{
  "n_layer": 12,
  "d_model": 256,
  "n_head": 8,
  "n_kv_head": 4,
  "head_dim": 32,
  "d_mlp": 1024,
  "vocab_size": 4096,
  "activation": "swiglu",
  "norm": "rmsnorm",
  "norm_place": "pre",
  "norm_eps": 1e-06,
  "positions": "rope",
  "rope_base": 79500.0,
  "rope_fraction": 1.0,
  "qk_norm": true,
  "attn_scale": 0.177,
  "bias": "none",
  "tie_embeddings": false,
  "parallel_block": false,
  "init": "normal",
  "init_std_qkv": 0.0297,
  "init_std_o": 0.0369,
  "init_std_up": 0.0426,
  "init_std_down": 0.0426,
  "optimizer": "soap_variant",
  "lr": 0.00827,
  "weight_decay": 0.0,
  "lr_head": 0.00363,
  "warmup_steps": 88,
  "schedule": "wsd",
  "decay_fraction": 1.0,
  "decay_shape": "linear",
  "final_lr_fraction": 0.0,
  "batch_tokens": 32768,
  "seq_len": 1024,
  "doc_mask": true,
  "train_tokens": 210300000,
  "steps": 6418,
  "dataset": "wikipedia_en"
}
Each number is 50 + 15 x the weight over its row's rms, rounded and kept within 0 to 99. Layers, rows and columns count from 0. The size before them is the row's rms in percent of the matrix's.

# layer 5 MLP gate, 1024x256, rms 0.0429, rows 905-913, columns 128-255
101:47 31 45 45 64 53 52 17 48 25 67 39 36 49 26 43 30 59 46 23 77 50 32 65 56 47 55 66 48 42 40 35 71 61 58 35 60 50 57 62 61 59 56 52 52 40 78 51 52 43 46 18 67 31 53 54 43 40 82 51 47 21 18 41 35 29 43 72 42 58 43 50 36 60 53 45 68 63 44 53 60 32 40 42 72 48 52 16 37 81 35 54 69 51 67 52 39 62 73 37 50 19 40 54 30 55 56 61 44 81 69 78 38 30 66 47 30 56 31 44 52 56 70 62 77 31 75 75
105:44 70 20 55 74 50 45 31 72 48 43 45 47 55 66 62 60 44 65 58 39 96 39 59 59 45 08 40 53 52 65 33 59 56 22 54 39 38 31 79 47 28 38 33 42 41 39 42 89 44 63 51 36 65 60 51 44 50 45 68 67 35 36 56 47 64 26 74 49 51 47 58 52 54 35 61 43 58 42 90 67 32 44 45 78 53 46 83 48 32 31 48 44 28 52 77 41 32 67 61 47 32 65 66 54 41 31 45 51 28 67 66 73 22 46 42 59 56 46 42 68 42 44 45 64 67 47 68
096:33 33 75 91 57 64 48 42 68 45 54 57 57 57 62 50 74 38 64 30 45 40 68 45 48 31 58 54 39 26 29 54 73 56 60 25 78 66 34 43 41 59 48 38 45 40 43 49 33 46 72 25 38 24 39 65 37 49 22 68 71 39 68 47 55 48 41 59 52 49 49 61 61 60 45 63 66 46 44 57 56 55 69 48 27 51 49 58 66 65 21 51 65 77 90 72 56 65 55 55 38 52 35 55 54 20 41 65 44 35 45 37 35 49 36 44 41 55 78 50 34 44 37 67 25 18 47 47
098:66 45 33 61 62 42 23 60 76 50 53 42 46 61 56 60 41 37 45 69 47 67 43 76 45 63 54 72 44 51 77 52 42 44 25 70 62 62 49 24 63 34 49 62 40 58 60 40 21 66 38 91 50 49 59 31 42 30 50 62 50 65 43 35 71 57 54 61 51 31 43 29 21 49 70 51 44 69 64 53 62 47 43 58 51 69 34 65 41 17 70 71 34 67 47 56 33 63 46 18 61 76 69 51 19 56 34 57 33 39 60 52 40 59 52 49 46 51 68 63 30 58 41 67 58 59 70 66
094:34 35 48 58 60 42 79 65 50 75 23 48 44 34 65 63 55 35 38 66 35 24 47 43 43 30 71 40 45 63 95 37 52 35 24 48 22 57 54 27 69 51 33 83 67 35 50 23 66 23 35 35 63 37 25 48 44 37 35 58 33 32 44 44 54 19 52 51 44 30 68 59 47 63 47 47 47 54 24 50 44 51 39 45 51 45 46 58 35 66 44 59 52 80 47 32 35 48 64 41 59 53 68 59 51 44 23 33 70 42 37 52 54 75 44 34 41 65 29 46 42 42 51 11 43 28 24 40
097:17 69 51 57 49 34 59 57 62 52 48 63 42 58 64 48 40 60 35 55 43 31 56 70 78 36 52 31 92 19 79 65 71 30 40 54 53 50 43 68 41 61 50 47 33 35 48 54 57 95 41 66 60 44 36 44 40 48 59 60 61 63 39 69 76 44 35 49 26 28 53 60 39 72 62 53 35 51 58 58 46 51 42 28 45 52 14 17 64 46 58 36 17 29 56 74 50 50 66 88 55 51 93 24 55 56 59 63 39 64 37 42 50 65 44 78 35 56 27 51 57 62 55 46 57 30 30 99
100:40 34 58 75 62 33 56 27 45 49 52 64 69 57 62 54 57 42 52 39 58 51 28 60 59 65 45 74 81 38 68 52 59 55 66 80 52 45 54 29 34 59 43 56 51 53 45 60 47 51 53 41 84 27 48 20 57 44 40 50 44 38 26 46 52 64 88 42 47 47 58 49 37 63 78 32 70 77 73 51 32 47 50 60 68 41 19 26 47 59 29 47 53 39 52 43 51 69 71 50 42 20 54 45 33 43 44 64 39 66 29 43 75 52 83 27 40 35 51 74 51 35 38 57 43 45 21 43
092:42 43 74 28 43 67 58 40 17 40 67 57 41 45 46 51 69 65 46 61 50 53 68 38 23 54 60 71 19 50 64 73 51 43 55 22 37 55 65 20 40 47 47 45 42 45 65 47 53 57 48 23 61 42 38 70 59 61 48 46 49 33 41 52 47 51 13 20 33 55 37 55 50 39 49 56 60 38 52 52 65 55 54 73 72 43 17 42 48 27 45 31 57 53 65 62 68 36 62 62 58 41 27 63 69 66 44 63 45 53 45 67 69 19 88 21 55 63 50 25 74 26 47 42 75 47 30 73
111:35 33 43 49 29 44 63 45 56 50 22 50 63 52 58 70 39 33 24 43 70 49 59 63 43 56 54 48 53 29 35 44 50 43 28 34 42 16 61 45 44 59 53 42 39 70 64 45 54 63 69 18 43 48 71 39 57 38 56 30 63 63 47 50 44 54 70 38 28 24 62 53 56 26 49 07 19 44 56 39 68 64 57 29 61 94 23 45 47 52 61 72 19 45 45 56 49 64 41 66 63 52 32 38 42 20 88 16 65 57 43 55 36 17 71 36 41 46 31 92 34 53 57 70 53 76 69 80
# layer 5 MLP up, 1024x256, rms 0.0422, rows 905-913, columns 128-255
099:41 62 33 56 33 59 16 50 46 76 40 46 32 46 51 34 65 52 53 44 51 57 60 51 38 30 27 21 25 31 57 44 59 54 19 57 67 51 24 54 56 76 66 37 84 77 28 67 26 72 59 58 52 15 61 22 55 34 54 43 64 57 85 73 68 07 57 24 70 61 46 56 60 69 32 64 40 55 53 55 50 35 56 56 53 54 28 49 40 32 39 50 63 25 43 69 71 70 38 70 60 41 66 79 61 32 37 62 22 49 84 47 55 43 44 62 36 44 60 48 47 19 45 35 40 41 99 45
108:52 50 59 35 40 57 65 36 19 51 67 22 68 37 43 39 38 60 64 25 53 00 42 57 53 55 52 46 68 33 54 68 45 50 62 40 68 71 68 39 52 64 45 53 55 59 82 57 34 54 50 38 65 40 46 47 41 69 30 35 48 65 40 34 47 56 46 45 48 46 58 54 48 32 64 65 41 35 41 39 35 75 47 51 39 66 31 20 40 45 72 56 69 48 57 16 69 68 31 57 48 91 72 16 47 63 43 42 58 74 31 58 26 47 54 33 50 31 47 51 41 56 33 51 53 43 68 47
102:46 49 58 98 45 60 56 61 81 29 48 36 59 44 48 46 56 61 34 59 43 28 23 45 45 37 51 29 60 56 49 62 53 34 32 53 37 82 39 43 51 40 50 45 67 39 38 33 18 65 39 57 44 40 23 34 58 55 41 58 71 46 53 70 57 51 50 41 63 50 45 60 45 71 63 54 27 58 53 31 37 42 59 62 52 49 73 39 50 60 19 34 66 55 67 57 20 84 56 44 58 25 58 65 64 47 55 73 69 57 62 38 42 26 23 67 23 56 83 19 41 36 23 40 57 41 49 30
097:82 40 37 62 61 06 54 64 73 38 62 45 72 51 57 52 46 29 54 51 40 61 46 66 42 72 45 45 69 59 42 59 35 52 42 61 59 44 51 10 56 39 52 85 34 29 52 37 30 58 44 33 53 31 52 66 33 50 43 58 39 59 35 54 33 66 36 44 44 30 48 65 71 49 83 43 39 45 64 60 56 50 45 64 64 68 40 68 36 58 50 51 36 84 41 65 31 71 06 32 58 42 76 37 38 63 48 52 39 46 39 34 52 67 53 57 52 27 37 62 39 35 44 67 55 85 41 49
098:67 83 18 57 49 58 41 62 62 34 62 68 69 75 66 39 27 56 52 75 67 17 35 63 60 51 56 37 81 39 43 44 33 49 48 41 48 42 79 60 54 50 54 74 36 39 36 60 46 40 40 54 55 46 27 56 45 69 60 43 55 56 36 71 58 69 59 61 35 16 41 59 44 74 29 81 56 27 45 62 68 37 64 67 21 43 41 23 71 52 73 64 41 49 42 44 50 46 82 56 36 39 46 46 30 53 71 62 48 27 44 34 60 34 39 61 69 33 60 45 53 74 61 41 60 33 18 78
104:60 22 62 72 48 64 50 82 42 52 68 42 26 40 63 71 71 64 45 66 41 64 41 56 29 42 61 36 35 50 55 42 43 42 46 56 61 45 49 66 72 67 58 50 67 54 28 66 47 53 48 51 38 45 47 45 39 55 45 37 50 50 31 62 00 58 49 72 57 77 30 53 41 45 31 54 45 35 59 39 20 45 54 98 57 38 86 71 39 56 57 76 66 38 70 51 77 36 57 40 34 42 28 74 59 73 33 58 38 27 50 44 42 31 54 43 56 50 56 45 51 55 54 44 30 63 60 17
104:58 60 38 41 61 57 55 42 39 22 48 35 56 61 40 26 45 76 54 53 66 27 57 79 63 33 52 37 74 47 76 39 56 59 67 55 38 44 23 23 60 52 53 28 55 33 49 64 51 56 48 55 69 32 41 50 48 69 72 51 79 38 47 63 35 44 51 34 63 62 86 39 40 68 62 53 57 34 52 40 32 38 78 44 66 61 48 48 56 53 53 53 54 64 30 65 45 60 45 51 24 55 64 64 32 70 68 46 56 99 43 73 59 74 76 27 40 33 60 62 49 47 35 42 66 40 38 10
100:62 69 48 61 31 53 56 57 69 49 55 53 38 44 63 43 59 40 66 42 23 49 32 33 47 52 49 54 59 79 49 46 49 50 53 75 40 51 62 65 38 43 32 31 24 53 51 61 25 76 67 33 29 57 75 54 40 55 31 57 68 75 65 51 52 28 68 56 67 38 50 30 53 52 69 30 59 85 55 61 57 19 54 55 69 59 68 75 52 60 56 55 48 60 77 58 38 52 28 46 45 41 68 68 36 34 70 53 47 59 59 71 15 50 37 20 48 48 53 76 58 50 55 49 72 71 50 64
114:29 24 48 64 40 63 71 53 64 51 31 61 71 55 48 62 33 50 39 28 35 58 52 47 53 33 32 37 49 75 41 66 72 33 53 66 58 25 49 59 42 43 45 35 57 69 66 42 62 40 82 49 30 69 56 30 32 38 54 40 39 78 65 47 37 42 41 42 14 46 71 30 63 42 72 35 39 76 34 54 57 44 54 73 64 90 23 32 70 64 60 68 50 42 58 60 56 46 41 78 55 33 54 64 38 57 74 53 54 57 39 25 29 72 59 35 67 50 62 61 63 65 54 42 43 49 61 42
# layer 5 MLP down (transposed), 1024x256, rms 0.0426, rows 905-912, columns 128-255
095:68 46 71 53 61 39 77 42 60 46 50 48 46 59 43 36 09 31 37 30 64 55 47 37 56 53 41 76 26 68 47 43 46 40 59 53 71 77 49 42 81 22 38 43 56 36 66 53 35 40 45 21 65 65 35 31 42 40 58 37 27 12 58 71 38 38 59 44 39 57 50 66 36 57 36 60 64 71 46 58 69 42 55 35 70 49 64 30 46 97 44 46 68 59 64 48 37 66 67 58 72 52 44 43 79 58 58 72 21 66 61 50 63 28 59 55 38 67 24 46 54 55 63 52 43 39 46 65
101:46 55 74 46 46 57 51 49 42 57 45 43 63 78 65 35 27 56 70 50 66 30 32 47 69 55 33 41 89 44 60 61 55 46 59 55 66 35 49 51 62 49 52 44 69 93 54 43 69 28 56 35 28 60 51 55 65 61 22 59 64 24 39 54 10 65 16 60 44 47 60 65 50 42 38 48 38 36 52 61 33 47 30 66 76 70 51 60 15 63 60 54 77 40 53 24 37 66 42 46 73 45 66 39 46 59 41 34 40 43 42 51 64 54 35 38 64 62 67 53 48 60 54 81 48 65 68 54
097:71 39 37 19 81 61 49 47 64 54 52 48 40 31 28 56 31 69 62 58 73 46 73 44 33 29 55 57 32 53 25 79 59 30 34 38 71 68 57 69 58 36 70 49 51 35 68 48 34 24 54 81 54 76 59 20 58 51 39 49 52 60 47 59 52 54 35 26 41 83 74 50 64 29 46 32 36 19 74 70 46 54 52 65 51 56 31 54 42 42 77 35 34 33 45 37 51 31 51 57 57 58 59 58 16 41 44 48 45 57 40 31 51 60 61 36 48 51 36 41 84 55 88 26 44 74 90 52
101:51 49 54 59 54 85 57 28 26 22 36 52 72 52 62 38 69 38 66 21 64 63 60 43 59 29 58 32 00 34 50 67 71 45 40 38 44 44 63 63 56 42 60 63 80 38 39 39 68 46 60 51 56 73 62 32 70 46 63 36 23 41 23 38 43 46 75 48 61 60 39 55 26 68 38 58 55 49 12 53 44 25 63 75 50 34 50 50 58 42 72 63 60 29 68 34 42 74 36 63 40 33 40 29 55 35 42 69 38 29 32 77 59 48 40 47 49 49 86 42 60 71 57 49 35 64 29 84
098:50 40 71 31 40 62 49 72 45 61 57 52 45 60 32 58 59 07 31 35 32 78 32 79 36 39 29 62 12 53 24 38 45 28 41 24 63 43 73 50 49 15 42 26 45 69 76 70 46 47 48 52 66 47 56 41 78 29 58 47 50 53 36 54 53 52 74 45 59 62 45 58 26 56 57 43 51 37 59 45 54 50 37 43 69 73 36 52 57 54 55 32 17 26 63 19 52 44 34 44 78 81 61 41 40 32 31 32 32 62 57 57 77 38 44 56 61 50 68 56 76 40 34 38 75 49 44 56
096:26 55 40 58 51 48 56 13 51 71 47 47 71 67 62 47 36 56 38 56 65 43 50 50 67 65 27 35 54 60 34 71 29 60 71 52 61 48 36 43 56 57 63 41 35 33 66 54 43 27 57 53 49 54 21 58 56 54 54 58 48 55 33 41 92 58 57 57 58 42 54 46 39 52 68 16 82 40 49 54 68 30 41 31 45 55 27 26 66 45 57 37 30 59 07 47 51 66 39 53 47 70 57 28 49 45 64 61 59 67 60 46 61 69 65 55 31 76 23 23 61 61 36 50 58 44 61 67
101:53 53 48 91 56 52 31 34 57 49 70 68 47 66 44 52 43 37 64 57 35 51 54 63 49 52 44 71 34 59 15 33 57 51 57 45 65 54 17 72 51 66 28 50 47 70 38 63 67 44 55 50 24 40 63 43 65 48 46 44 50 47 41 38 55 70 54 47 30 39 37 71 51 36 47 33 55 59 47 84 24 62 49 73 30 78 55 33 30 56 44 74 57 72 99 43 72 46 47 64 39 54 69 43 64 55 28 56 47 60 51 67 46 44 48 71 18 34 24 41 31 44 49 52 63 46 47 60
102:59 54 60 48 39 37 54 07 45 61 40 38 43 62 57 45 42 58 59 50 52 50 52 40 36 43 40 55 48 89 46 51 72 55 44 14 48 53 54 61 50 49 42 08 50 56 41 38 44 52 43 48 32 64 60 37 61 60 58 51 47 49 47 67 45 60 47 22 77 42 61 51 56 33 83 51 57 73 36 91 30 41 60 48 47 65 58 53 47 47 69 60 57 37 80 57 50 45 41 50 73 33 53 33 27 65 53 52 52 52 47 54 66 44 71 42 57 61 60 50 66 53 64 40 82 79 41 47